{"d_mlp": 320, "optimizer": "adam_atan2", "steps": 11885}
Each number is 50 + 12 x the weight over its row's rms, rounded and kept within 0 to 99. Layers, rows and columns count from 0. The size before them is the row's rms in percent of the matrix's.

# down: layer 8 MLP down (transposed), 320x128, rms 0.112, rows 70-104, columns 0-63
# gate: layer 8 MLP gate, 320x128, rms 0.121, rows 71-105, columns 0-63
# up: layer 8 MLP up, 320x128, rms 0.115, rows 71-105, columns 0-63
down70 099:38 30 49 43 66 78 77 67 33 62 39 77 53 59 39 42 74 55 60 50 31 42 54 24 56 45 48 60 75 49 60 25 53 60 52 61 39 32 51 58 32 46 45 59 36 47 69 53 37 43 44 50 48 32 50 57 60 63 49 32 43 43 32 50
gate71 100:61 49 75 53 65 42 55 60 38 46 47 57 50 56 33 39 37 53 34 51 64 55 41 41 56 57 42 48 57 38 63 54 62 52 71 45 40 32 42 58 39 37 34 49 57 40 75 32 45 64 44 50 67 63 46 43 58 48 39 43 31 45 48 29
up71 093:68 50 53 44 60 65 41 50 67 58 30 49 57 34 48 57 52 46 48 54 39 61 49 55 53 47 61 59 54 53 27 40 56 56 43 48 52 75 51 52 56 59 86 67 39 44 47 74 72 51 53 47 58 41 69 47 50 46 25 49 46 66 23 61
down71 095:47 34 59 67 49 64 72 57 61 54 60 45 51 51 48 78 59 56 60 65 43 48 31 46 69 66 67 31 52 41 46 52 49 52 55 22 53 67 50 30 55 66 57 37 39 52 38 56 53 36 59 41 50 47 65 39 69 42 44 53 66 57 56 69
gate72 098:59 27 51 59 48 72 55 56 35 59 65 61 43 32 50 60 44 54 37 54 56 63 41 56 44 43 34 41 61 33 66 54 74 33 42 50 47 43 82 55 53 68 43 57 44 53 47 38 54 63 49 57 45 33 55 34 53 51 73 58 60 60 37 49
up72 098:51 40 42 33 47 45 56 55 68 33 39 55 55 29 59 64 54 67 38 68 54 58 44 42 24 37 55 49 74 40 81 73 67 41 64 43 38 36 57 69 49 64 49 63 45 49 56 52 46 52 41 69 46 34 52 25 46 65 47 59 40 50 59 36
down72 096:67 44 70 40 61 69 32 65 37 44 40 51 39 44 36 47 66 58 49 77 50 49 65 42 44 37 53 43 51 75 42 39 50 50 47 64 68 23 60 59 77 58 38 55 45 63 38 47 72 47 70 34 32 39 46 28 35 42 49 38 65 32 52 36
gate73 097:28 65 43 57 77 65 58 46 39 39 35 46 48 40 46 43 67 55 53 57 72 41 42 35 54 32 26 46 47 48 52 59 66 47 30 47 55 45 54 56 36 42 52 57 42 25 43 42 36 43 45 43 55 51 58 57 45 65 41 45 54 62 46 51
up73 097:65 39 57 36 35 41 61 66 55 77 68 68 61 45 53 49 33 49 47 77 31 57 48 67 40 60 67 53 44 52 47 56 49 42 74 51 56 53 62 47 45 36 46 36 47 55 54 52 47 61 49 38 48 59 27 57 58 45 52 28 35 56 33 72
down73 094:44 38 52 63 40 61 71 44 51 54 50 62 48 25 44 65 65 52 36 52 38 47 12 44 48 37 61 35 43 53 73 66 43 28 61 10 60 70 44 46 56 55 32 53 46 49 50 57 62 62 65 37 44 36 48 68 74 44 45 66 47 54 72 64
gate74 099:18 36 38 54 65 62 50 58 34 54 47 43 51 54 38 36 55 60 45 58 36 43 55 71 59 60 49 64 62 59 43 47 44 54 40 43 51 35 51 42 42 54 25 66 44 31 61 49 13 52 40 63 47 39 51 60 58 54 58 53 44 61 48 56
up74 105:71 47 74 31 40 52 59 40 40 68 44 47 52 49 23 46 57 64 36 59 76 52 40 51 46 51 53 33 45 45 63 41 65 57 49 52 29 43 73 67 50 56 50 64 53 42 54 42 45 71 75 69 78 42 66 53 67 42 43 39 49 58 58 40
down74 103:57 57 57 56 46 41 51 38 62 32 50 57 36 61 60 55 51 39 44 62 41 53 21 34 44 56 42 52 48 67 63 59 69 44 50 35 55 45 39 49 61 51 41 46 44 57 40 67 36 37 39 29 50 34 26 56 55 36 45 43 54 34 42 81
gate75 090:43 60 40 48 47 44 63 43 53 75 33 58 57 51 40 55 69 47 50 57 55 49 57 44 44 42 56 28 50 47 35 53 41 60 65 60 67 50 38 26 46 47 54 75 66 51 46 49 32 51 64 44 75 45 40 22 50 52 59 48 65 43 47 40
up75 093:53 73 43 26 51 57 45 26 40 91 51 35 46 40 60 54 70 28 52 50 65 53 52 55 50 38 39 50 55 48 53 44 37 38 68 55 60 44 37 52 57 69 57 63 48 34 29 46 42 50 48 47 59 44 42 51 43 56 36 70 45 38 75 41
down75 094:45 46 37 45 36 41 56 60 75 55 51 17 48 71 55 35 17 43 49 50 42 51 67 54 71 56 40 46 62 61 38 58 45 46 41 62 62 43 47 43 52 38 59 52 45 42 38 40 83 64 46 31 62 45 62 45 62 45 55 59 41 38 29 52
gate76 105:63 53 27 57 46 34 57 58 33 87 56 60 52 46 46 47 50 54 53 40 54 67 49 31 28 54 40 35 43 49 53 41 42 57 61 53 53 63 45 50 54 77 18 48 47 36 44 70 62 44 45 46 42 42 50 43 74 58 41 37 15 43 40 57
up76 100:45 56 46 36 48 18 41 42 50 58 56 62 38 48 60 47 48 52 64 28 43 61 37 39 49 50 42 43 44 50 42 33 43 63 58 36 57 51 50 39 45 56 76 44 74 44 58 51 53 53 31 42 41 41 70 34 33 62 40 61 53 45 47 32
down76 106:67 38 33 41 49 36 52 52 53 60 50 49 58 43 62 65 57 57 41 47 63 52 71 46 35 57 49 52 64 38 59 58 54 46 45 33 38 39 56 58 35 68 51 74 53 55 56 57 39 54 50 37 44 68 53 52 58 45 39 42 11 43 38 40
gate77 110:51 45 44 32 52 45 37 41 43 57 59 63 62 44 43 67 43 73 54 59 25 42 28 21 39 44 47 65 80 30 42 42 32 52 56 35 46 93 28 66 45 55 61 66 21 43 45 54 64 63 38 47 59 40 55 45 39 56 31 50 66 43 34 46
up77 111:52 47 66 67 56 65 56 63 61 55 49 54 44 38 63 24 64 27 31 41 66 38 55 62 65 66 54 43 59 62 68 70 52 35 48 50 55 31 56 62 33 36 33 57 78 57 55 38 19 30 60 77 63 59 45 44 55 49 50 47 40 72 54 52
down77 101:49 49 55 29 64 48 59 45 36 46 60 46 54 49 49 65 49 61 46 49 31 35 00 24 22 36 45 60 50 00 46 59 34 42 67 32 52 72 47 62 47 38 44 56 46 55 48 43 62 60 41 39 71 25 52 57 56 46 32 47 52 54 33 60
gate78 104:38 51 34 51 65 51 53 47 21 65 33 42 64 52 54 66 55 28 54 41 59 53 51 76 61 55 51 43 32 44 50 50 48 27 35 58 58 43 56 57 67 73 51 57 48 33 57 32 43 46 57 45 40 54 63 55 33 51 38 56 42 48 21 44
up78 100:56 38 56 36 46 40 56 49 38 30 70 44 38 37 45 50 43 20 57 33 54 70 65 36 48 45 36 42 52 46 43 38 50 62 69 52 39 51 46 38 50 38 56 63 53 63 31 59 55 51 41 53 55 53 37 33 61 57 54 67 63 44 47 54
down78 098:43 67 58 55 55 39 51 53 57 36 43 66 51 52 50 62 42 65 51 59 68 70 45 76 66 67 53 57 60 56 61 32 60 60 49 26 39 37 38 45 51 56 62 60 57 48 65 70 54 84 33 60 27 79 46 59 32 49 67 40 57 54 60 50
gate79 092:42 50 47 52 53 57 33 55 38 45 36 61 56 44 45 25 51 62 46 65 76 38 45 52 50 50 25 64 39 41 39 45 73 58 57 38 50 54 53 40 73 50 38 52 59 57 61 42 32 44 50 43 53 49 45 58 15 70 30 49 45 50 36 45
up79 096:52 38 64 53 55 61 54 61 63 48 74 52 58 51 24 27 57 34 43 46 50 62 50 67 34 65 67 49 36 45 42 60 40 43 36 44 48 68 51 70 34 54 76 28 54 48 53 68 46 60 34 37 44 44 44 35 50 40 57 61 61 53 66 41
down79 093:70 40 42 35 61 50 39 37 37 46 28 46 39 58 55 61 41 56 55 35 51 51 15 41 55 58 71 54 53 40 36 52 36 40 53 34 65 52 71 50 67 42 49 60 31 54 54 49 57 43 51 51 45 40 67 51 55 36 40 53 37 40 55 50
gate80 101:53 50 39 19 42 69 64 54 58 43 58 53 44 50 63 44 41 75 47 46 75 56 48 37 35 44 57 68 61 41 43 46 45 34 55 39 65 55 45 34 46 38 54 57 67 61 76 52 58 71 22 45 76 55 62 29 52 46 46 53 41 30 44 54
up80 103:32 30 33 41 49 56 38 35 45 59 73 27 37 51 43 51 28 41 64 66 38 20 53 65 54 44 35 44 40 63 64 50 50 52 61 44 36 65 38 43 33 58 50 63 44 43 38 43 48 52 52 49 56 65 64 53 36 58 69 44 52 46 52 52
down80 103:42 30 47 56 51 62 33 57 44 65 48 59 66 38 36 50 44 67 32 62 48 64 58 46 44 46 45 29 35 57 56 59 47 42 55 86 47 55 50 34 57 63 39 48 33 75 43 64 49 27 45 52 57 66 57 37 62 55 58 43 54 66 39 33
gate81 098:41 66 35 53 49 38 52 50 84 44 60 50 43 50 55 38 54 49 34 50 53 40 35 48 58 07 51 72 63 42 62 57 25 54 32 46 50 35 43 63 31 62 42 70 47 55 56 45 33 50 31 65 39 39 31 42 34 52 62 56 52 51 50 56
up81 102:62 66 28 49 57 53 43 49 63 49 57 40 50 46 60 49 52 40 36 51 69 41 57 59 67 37 39 76 47 49 64 43 41 38 21 51 65 27 52 54 48 50 23 69 58 52 53 61 37 67 48 49 50 48 41 55 43 49 54 85 57 50 41 54
down81 096:76 29 48 42 49 61 42 43 39 47 57 54 62 47 55 58 54 46 55 40 43 54 58 60 50 52 52 59 36 57 36 40 55 47 52 68 47 46 83 46 49 40 77 29 50 58 55 39 49 55 66 55 51 74 74 34 55 37 28 50 42 53 54 44
gate82 109:49 59 52 54 71 40 48 38 51 70 48 57 55 56 26 61 48 39 50 34 50 59 42 33 56 57 39 51 45 48 46 85 32 81 60 47 53 52 31 48 53 69 42 48 53 47 35 42 67 31 56 69 58 56 46 36 37 61 48 38 34 38 64 36
up82 101:44 30 31 48 49 60 56 45 59 37 64 45 49 43 50 71 50 32 56 31 45 68 49 61 34 57 78 65 50 66 69 42 52 55 50 52 33 55 40 61 37 37 50 48 51 47 54 52 33 57 39 42 55 58 50 25 59 44 68 52 43 55 50 49
down82 104:39 40 51 66 35 58 71 46 37 24 58 36 43 72 36 66 68 72 58 44 47 53 67 59 34 42 66 58 45 57 68 54 53 54 48 52 35 36 44 22 49 54 57 51 42 70 75 50 50 49 44 56 53 39 54 36 76 47 43 53 48 67 38 51
gate83 110:31 44 48 58 60 41 47 45 68 48 44 58 57 63 52 24 62 38 70 59 45 66 52 46 67 44 51 31 45 47 62 64 68 33 42 42 72 61 60 47 32 59 63 52 35 58 65 59 40 58 48 47 40 44 38 29 37 74 46 55 69 28 13 34
up83 111:30 59 60 50 52 66 51 32 40 58 58 70 44 50 33 73 54 37 51 53 50 61 44 50 67 46 36 44 58 43 43 63 54 59 47 41 51 44 44 43 51 45 40 51 29 46 37 42 42 20 58 55 34 29 46 44 45 45 56 58 57 41 64 45
down83 110:53 34 61 57 72 58 37 46 59 36 41 47 36 56 51 49 67 34 38 64 33 47 63 50 55 46 56 63 48 49 56 55 49 45 48 37 58 68 47 52 46 49 32 47 55 28 69 54 51 47 65 55 42 36 72 62 52 65 30 47 58 52 38 44
gate84 102:32 18 71 78 52 40 64 61 67 61 61 45 57 56 55 60 53 53 32 48 56 60 40 52 50 71 42 36 57 53 39 54 47 66 50 53 51 42 52 42 38 54 40 50 66 37 58 58 55 55 41 39 35 39 63 72 45 34 39 38 43 39 34 43
up84 100:49 37 46 78 43 22 44 43 53 62 61 30 39 47 51 56 56 53 55 42 52 62 46 58 53 67 44 45 60 37 43 47 43 58 25 64 42 62 59 64 60 42 64 28 70 28 40 41 54 60 30 46 22 30 29 48 65 54 34 61 57 28 46 61
down84 097:70 63 44 39 36 57 53 49 58 40 52 44 49 61 42 29 46 46 46 21 67 36 57 56 52 48 62 42 76 72 58 41 48 78 43 48 44 31 52 53 49 49 49 39 69 54 34 37 46 44 48 39 49 47 59 44 71 34 81 54 44 47 46 33
gate85 093:34 40 42 62 44 52 53 36 52 56 40 45 26 46 65 33 34 37 57 48 42 31 55 57 60 61 38 59 43 39 33 51 53 38 59 55 75 69 45 41 46 46 54 58 39 42 87 48 40 85 45 54 46 36 37 26 58 76 49 53 41 41 52 46
up85 092:50 40 55 33 50 42 56 61 41 50 53 60 64 41 38 58 73 69 56 40 57 63 33 54 46 37 38 33 48 60 53 50 43 67 51 53 26 49 35 51 34 44 61 31 53 72 26 72 59 17 46 50 48 60 72 63 34 32 49 75 49 55 55 56
down85 088:39 30 46 65 46 40 43 51 44 62 52 67 38 54 38 54 70 41 52 59 61 38 25 51 24 43 37 57 53 39 61 56 59 25 56 32 62 36 59 61 54 73 46 41 73 38 64 60 50 60 57 38 53 40 36 56 79 73 31 37 53 42 40 50
gate86 100:44 35 44 54 61 56 68 40 43 47 62 50 42 50 51 50 69 53 61 45 58 71 43 73 19 31 48 42 47 51 51 28 67 44 41 41 43 42 37 54 56 80 48 64 58 36 42 39 61 64 34 59 38 60 66 61 57 74 38 73 58 46 31 39
up86 097:66 54 54 56 50 59 25 63 55 66 48 51 39 61 57 53 29 27 64 52 38 66 59 47 63 54 39 74 45 48 53 43 63 67 69 50 38 32 59 39 41 67 65 67 61 45 51 54 53 82 25 56 58 50 45 44 93 46 48 56 59 53 54 47
down86 099:69 58 54 68 41 35 47 86 76 37 40 47 44 40 48 70 45 56 49 69 53 27 43 39 44 29 55 55 46 63 66 49 49 58 43 39 43 43 49 58 38 38 55 48 39 57 37 61 72 50 34 35 52 57 43 56 56 42 65 53 61 63 76 68
gate87 102:41 67 49 41 62 50 43 59 46 46 57 56 49 57 36 53 41 61 44 66 29 55 32 59 71 48 61 57 45 37 41 49 28 58 58 30 74 56 38 39 38 68 55 57 35 28 71 69 48 42 26 49 42 55 63 53 25 62 36 65 65 55 58 47
up87 115:61 59 21 35 48 52 45 53 43 47 55 32 72 53 42 33 50 34 46 71 52 38 63 45 53 58 40 29 63 61 64 28 60 54 58 64 46 49 32 46 53 69 69 58 46 49 35 50 38 55 72 45 43 70 60 50 56 61 53 52 62 44 53 72
down87 111:46 63 30 57 49 48 62 54 54 35 45 47 44 47 56 53 52 54 47 47 85 54 74 53 23 38 42 19 51 47 66 44 63 52 27 58 46 64 35 62 73 52 46 46 54 51 40 46 41 51 62 29 52 44 49 52 78 36 44 48 46 57 37 55
gate88 114:54 46 50 47 48 69 39 58 48 58 56 34 45 47 49 67 45 60 27 32 57 57 54 45 42 93 67 63 41 33 57 56 54 71 34 51 54 19 45 69 36 49 49 39 48 24 59 42 54 53 52 32 36 60 49 56 57 41 56 47 36 44 54 46
up88 115:62 36 56 57 67 34 39 45 52 36 41 65 54 49 45 16 51 50 85 60 40 62 58 63 56 40 44 34 61 67 59 58 56 28 54 65 46 52 43 55 59 40 54 65 54 54 35 34 48 62 57 44 75 44 59 53 50 48 49 61 50 67 47 53
down88 102:70 64 43 48 36 74 63 52 59 75 64 34 50 33 41 57 61 56 35 32 57 37 44 44 56 81 68 68 51 38 63 52 51 60 53 01 53 33 49 54 48 42 46 42 41 35 47 43 37 53 49 55 22 55 41 53 43 45 40 34 35 51 48 37
gate89 105:47 63 45 44 35 35 58 55 37 51 58 56 50 30 40 52 47 42 49 75 59 53 46 45 50 44 46 49 54 49 41 66 65 70 46 49 56 52 33 59 44 57 44 29 59 58 47 55 54 32 46 51 44 33 60 34 38 64 42 63 71 54 43 45
up89 107:64 71 54 44 60 33 61 32 44 42 51 46 54 46 38 35 61 37 42 62 52 61 45 27 52 43 56 36 42 53 47 54 51 50 46 51 45 70 38 47 38 51 39 33 40 67 38 62 32 20 57 55 37 54 56 29 62 81 43 54 64 47 74 57
down89 099:62 52 39 53 67 65 53 47 68 53 46 39 41 61 56 46 35 35 23 47 45 34 56 65 66 39 40 63 38 44 61 55 60 70 24 54 56 46 37 47 78 42 62 51 32 44 62 34 57 57 72 54 47 68 47 52 38 59 48 66 53 42 32 38
gate90 097:57 49 45 59 62 39 41 30 35 43 42 32 60 53 46 58 57 51 52 42 45 64 33 42 65 57 54 34 60 54 68 53 54 37 50 40 52 39 44 50 25 35 63 53 44 46 61 47 59 37 45 57 40 42 76 56 72 33 59 58 69 49 36 47
up90 095:72 60 25 57 55 36 64 70 34 44 63 35 52 57 73 62 44 48 71 51 43 45 43 28 55 39 51 42 61 53 52 35 29 49 53 47 52 32 59 64 51 49 62 56 54 35 26 34 50 52 47 65 47 51 49 59 58 32 14 84 77 56 55 46
down90 093:62 40 26 58 58 59 51 43 45 29 57 35 54 49 37 42 59 51 63 36 30 57 66 38 34 43 53 48 46 70 54 55 32 39 44 72 45 47 75 56 53 50 51 67 61 79 41 29 41 66 46 54 48 61 64 28 51 40 55 47 52 38 40 50
gate91 102:69 67 38 53 35 40 58 68 38 43 43 66 49 38 50 41 64 47 50 47 31 55 41 49 60 60 44 70 58 29 57 59 54 20 52 43 42 64 47 52 48 40 51 26 44 43 50 77 65 52 37 48 62 49 56 42 45 44 20 57 50 40 65 41
up91 097:43 42 41 65 57 61 48 46 23 48 52 47 51 58 71 51 74 63 52 48 52 52 50 44 45 50 73 45 48 49 48 73 46 66 52 54 51 50 35 27 40 40 79 39 51 82 65 52 28 57 50 38 58 50 38 57 41 58 52 34 53 61 59 62
down91 101:53 50 60 68 48 48 51 64 45 44 71 49 56 31 60 56 56 73 33 44 69 46 33 34 43 70 51 56 29 44 44 48 55 65 57 55 54 34 24 45 45 38 48 48 44 33 54 36 51 52 46 40 68 54 47 60 39 35 44 42 49 49 38 30
gate92 109:32 58 34 61 50 29 55 43 43 74 57 59 54 50 63 50 58 33 65 48 42 39 30 29 56 45 37 38 64 40 53 56 47 57 65 36 53 59 59 48 50 35 69 59 49 58 61 33 60 63 61 59 56 51 31 24 44 39 43 61 61 39 40 44
up92 110:36 60 52 49 67 57 61 43 48 53 43 33 63 47 52 63 64 44 65 68 55 47 42 39 61 65 65 55 49 45 58 39 42 15 51 41 72 55 64 45 77 52 55 65 73 37 64 52 62 61 49 61 40 72 46 39 64 58 23 55 47 39 34 53
down92 105:48 43 79 37 47 62 45 43 46 56 36 70 52 47 56 49 42 79 48 41 43 63 87 45 38 54 48 50 50 40 63 42 39 45 42 71 61 46 53 50 61 81 66 46 47 36 51 53 38 41 49 60 38 73 63 53 43 37 29 56 56 50 32 40
gate93 096:49 54 56 31 26 59 44 68 67 58 76 49 52 55 66 60 39 54 43 43 38 49 50 76 59 56 51 35 47 49 64 30 42 40 58 50 41 40 38 54 28 50 57 63 86 76 43 52 50 29 55 49 44 38 29 36 51 72 32 51 54 50 46 51
up93 096:43 47 39 53 48 57 45 70 52 70 42 59 66 57 43 55 46 40 40 32 68 44 43 46 67 42 49 34 62 47 46 46 33 50 36 55 16 64 55 63 49 55 36 23 51 34 41 28 32 50 50 39 64 71 40 54 61 49 54 66 56 60 65 50
down93 099:46 38 67 68 39 44 65 56 54 38 40 20 56 57 55 37 53 23 56 70 63 50 46 63 53 66 50 65 60 48 47 61 58 55 57 55 67 46 58 27 51 47 26 63 39 50 54 54 38 63 62 65 67 50 75 63 50 60 40 43 26 44 26 41
gate94 103:47 42 33 55 50 45 73 57 35 70 57 49 70 59 51 44 56 71 41 55 38 33 31 47 58 59 46 49 58 35 70 67 40 47 29 45 52 67 33 28 46 41 49 51 42 72 35 65 52 45 58 54 66 35 77 51 43 60 44 58 65 60 45 75
up94 102:33 46 36 53 36 38 52 46 54 52 61 45 63 70 56 53 50 67 55 71 44 54 48 62 63 42 51 62 62 52 47 68 72 59 41 60 32 51 31 45 33 58 54 43 59 78 51 57 45 46 37 46 58 38 61 57 56 49 76 48 43 46 40 37
down94 104:51 70 53 54 57 40 43 42 54 63 79 49 60 63 74 44 56 62 31 43 37 34 65 34 45 28 64 64 58 44 23 55 62 58 77 46 52 49 69 33 39 57 31 56 50 58 35 44 66 36 46 50 52 67 54 46 60 33 57 66 50 61 45 58
gate95 095:46 40 28 41 49 51 54 40 58 57 33 59 40 49 52 58 48 74 85 53 72 49 44 60 47 59 58 40 52 47 64 54 64 69 38 40 65 63 46 51 31 43 37 51 37 73 45 60 47 38 53 45 67 46 63 52 25 54 47 71 48 38 34 34
up95 091:49 59 66 35 54 48 45 41 40 30 43 44 77 46 57 56 38 42 59 45 62 47 55 49 53 49 52 71 48 39 35 67 58 50 57 64 62 56 42 61 41 47 44 46 66 52 43 49 48 47 37 55 28 63 44 40 24 38 37 34 41 34 36 57
down95 095:49 46 66 51 38 44 54 62 61 53 50 56 45 52 28 43 32 46 42 46 43 35 28 74 48 56 46 43 54 68 47 35 57 33 19 34 47 37 46 63 58 21 59 53 42 56 51 46 47 56 53 67 44 53 31 51 60 42 50 31 52 43 39 56
gate96 099:42 60 64 68 47 46 44 47 53 67 45 48 56 51 42 44 55 54 84 35 40 52 43 58 78 44 51 44 47 52 72 58 44 43 40 40 45 56 45 36 21 49 27 56 76 38 35 38 46 58 44 44 68 33 39 45 69 53 51 61 58 41 46 62
up96 097:24 68 62 67 46 55 45 31 40 63 57 44 49 72 48 60 47 41 50 57 39 25 45 44 58 33 45 36 70 42 44 55 31 49 66 39 60 74 50 58 54 68 40 35 47 67 42 40 44 51 49 64 66 51 35 50 50 77 55 67 40 37 49 52
down96 097:48 46 74 63 49 44 66 40 57 46 38 73 46 56 53 49 60 41 44 54 43 39 60 57 53 36 51 48 57 69 53 60 31 29 31 65 46 55 40 46 30 48 44 42 50 62 49 50 68 49 36 56 50 36 55 33 53 78 45 72 70 50 43 43
gate97 087:58 34 50 34 46 47 42 62 38 42 50 35 39 50 54 55 47 53 39 64 41 44 54 54 66 65 70 68 52 69 72 43 55 46 45 66 74 61 59 55 63 57 57 56 71 43 69 62 39 70 58 48 34 33 41 73 30 57 47 33 26 25 55 64
up97 089:41 66 49 53 40 45 61 33 76 52 36 59 62 66 45 55 62 51 41 25 74 28 54 40 37 49 33 48 57 51 36 44 60 62 68 53 43 37 59 47 56 48 32 51 45 38 49 48 60 34 64 51 64 54 52 37 61 47 61 44 66 66 55 49
down97 081:69 50 39 44 54 40 57 69 47 60 53 54 32 49 48 50 45 53 67 44 29 60 26 49 59 52 54 68 39 60 48 51 53 42 31 11 85 56 50 46 55 65 49 57 66 56 42 38 60 66 53 56 41 43 59 52 28 62 40 61 53 38 41 35
gate98 100:38 76 42 62 65 34 42 49 60 30 52 56 52 39 54 57 37 35 50 63 20 73 38 50 51 44 41 59 35 46 43 31 57 43 56 42 72 43 65 53 73 54 31 52 67 44 59 50 47 55 56 59 30 36 52 55 37 53 53 56 38 41 39 31
up98 095:50 23 40 58 40 49 60 30 57 66 69 66 70 38 28 60 47 52 51 55 39 44 43 55 17 59 40 63 53 49 53 56 64 33 31 46 45 59 68 37 40 47 43 52 52 44 48 46 56 63 43 44 42 23 39 46 53 48 43 55 57 49 56 45
down98 099:53 49 62 36 46 61 44 48 48 35 73 44 55 48 62 46 44 47 61 61 66 57 72 30 52 78 44 44 61 81 60 50 41 35 77 69 51 39 59 37 48 59 49 40 68 48 48 53 56 34 58 62 36 36 55 39 66 65 41 44 77 48 59 42
gate99 107:59 39 36 41 52 53 38 45 54 63 54 56 44 62 43 31 57 37 53 51 47 80 36 51 55 40 46 43 39 41 49 52 26 67 54 42 48 69 44 72 45 41 69 60 43 49 50 63 62 75 77 61 43 42 59 49 55 53 46 49 28 44 60 35
up99 098:48 58 42 52 40 51 48 62 61 46 49 45 22 57 56 60 44 26 40 56 54 49 42 31 41 52 62 44 60 35 64 74 31 30 58 35 66 48 47 46 49 64 39 75 46 50 43 18 69 40 51 56 44 56 55 55 61 41 53 63 65 46 54 47
down99 105:43 72 55 28 50 43 37 61 55 50 44 62 29 50 28 47 41 40 46 45 61 37 20 56 55 62 48 43 58 74 71 58 43 72 41 29 37 40 53 55 44 74 40 29 40 52 27 52 52 64 63 49 63 32 45 55 54 47 56 53 58 50 56 81
gate100 098:47 31 87 42 49 57 48 76 46 54 48 43 74 50 54 68 66 44 41 49 63 57 50 59 47 66 49 53 64 49 62 32 57 40 61 44 79 38 76 59 58 52 43 38 49 30 81 43 53 48 61 60 70 47 58 67 65 50 27 45 61 60 52 57
up100 096:54 49 42 59 57 52 62 58 53 46 45 48 31 78 42 41 57 53 55 49 44 31 56 65 52 69 40 37 54 55 60 20 31 59 64 66 49 42 69 36 31 50 52 62 55 35 59 47 56 58 34 54 71 49 29 50 70 59 50 52 53 36 39 40
down100 099:56 46 23 66 37 45 42 68 56 60 62 67 56 43 65 49 39 67 49 61 54 54 27 45 18 52 80 49 62 48 60 70 45 59 53 62 37 41 15 50 50 50 55 51 56 65 51 55 63 53 44 47 32 22 47 61 40 49 66 47 56 58 48 52
gate101 103:25 67 63 38 50 51 48 42 57 53 62 70 59 49 44 36 43 61 64 45 74 33 36 36 45 67 41 66 34 28 46 29 30 79 54 36 42 68 40 51 25 59 74 71 22 36 47 54 42 40 47 44 46 28 39 59 44 46 43 63 40 60 45 53
up101 105:36 54 39 47 42 43 65 69 48 40 44 56 34 40 32 54 74 58 69 46 54 69 48 61 52 54 75 27 53 53 60 68 76 41 33 53 42 55 47 26 55 33 49 48 48 60 30 42 47 47 57 70 71 55 47 30 52 73 38 49 35 36 32 47
down101 102:52 59 47 60 46 62 62 62 59 61 65 55 50 60 31 58 61 67 48 70 42 31 19 44 54 59 56 43 55 16 69 38 53 47 26 30 40 54 54 56 39 38 35 46 54 53 70 49 67 56 61 26 57 51 56 68 39 62 59 53 58 46 61 52
gate102 104:55 63 55 43 83 39 52 49 46 58 59 51 50 35 36 36 67 26 54 36 42 55 36 51 63 48 65 17 67 47 66 68 53 62 57 40 26 52 39 32 66 63 58 57 45 63 50 57 67 60 47 75 56 42 20 44 62 48 39 48 54 33 40 38
up102 093:42 76 42 54 62 58 51 38 51 41 71 62 42 41 35 42 72 67 53 37 46 41 51 60 79 45 68 29 66 53 42 66 57 55 57 51 54 59 43 35 60 65 50 43 53 77 35 64 38 50 32 56 51 32 52 50 58 59 42 52 42 44 46 50
down102 092:38 52 46 42 50 55 29 58 57 23 52 67 49 46 61 57 26 24 34 57 80 65 85 42 56 37 53 64 53 77 46 44 50 47 37 82 51 46 63 52 51 45 37 47 69 42 43 47 51 50 69 58 39 61 62 40 58 63 52 52 69 51 56 38
gate103 101:40 35 36 48 44 53 50 53 46 58 41 36 62 46 61 45 51 56 41 37 47 58 40 64 52 46 54 62 53 46 60 40 41 46 45 46 34 52 10 58 64 51 64 70 51 56 72 38 69 59 55 58 51 38 55 40 49 37 46 42 73 59 43 44
up103 096:58 57 40 60 42 37 36 53 28 44 56 51 53 52 55 70 47 45 25 43 80 52 62 60 44 52 40 53 54 35 42 49 43 40 52 47 54 40 39 43 54 50 60 57 51 79 39 31 40 51 26 55 43 41 42 48 40 43 47 46 50 46 37 57
down103 097:64 55 45 54 56 31 60 38 24 54 42 61 54 37 34 56 65 60 66 38 49 47 19 77 47 51 42 62 42 63 35 38 61 54 47 56 56 46 30 44 47 69 70 37 40 49 63 64 40 48 52 53 42 46 38 47 43 60 46 63 43 49 31 53
gate104 096:58 63 58 44 52 53 72 44 45 52 51 57 60 42 27 43 53 59 45 55 28 47 49 56 53 55 52 54 41 51 61 59 46 52 79 52 47 58 52 62 42 48 51 44 54 45 10 33 53 62 51 58 46 33 39 53 38 34 50 62 54 45 43 59
up104 090:36 24 56 63 46 35 58 44 56 53 49 52 66 41 48 45 52 35 39 24 43 36 36 60 46 61 40 29 55 44 46 26 23 46 41 47 54 31 35 33 59 37 36 32 45 34 47 22 40 50 65 58 61 35 34 57 61 37 38 53 51 41 58 62
down104 097:52 64 26 55 46 53 58 35 45 53 57 41 51 44 58 55 49 71 52 69 56 52 47 56 57 45 64 52 52 65 45 53 43 47 39 45 56 67 41 33 40 40 58 48 65 40 51 57 45 48 42 71 52 57 46 76 41 51 57 52 81 25 42 29
gate105 103:58 49 39 57 49 40 68 65 64 33 53 33 56 47 58 56 39 52 72 84 58 45 44 47 43 49 67 56 60 49 44 45 76 53 14 47 55 49 44 37 61 53 44 51 54 36 47 60 52 44 42 49 50 54 42 33 58 38 54 55 18 43 20 54
up105 098:38 46 59 62 50 42 51 63 64 63 49 35 45 48 36 45 49 44 60 42 59 31 50 59 46 50 53 42 45 54 54 62 44 64 56 53 31 53 54 56 55 39 81 64 70 48 47 50 51 46 60 37 49 54 75 45 47 63 67 44 30 46 44 69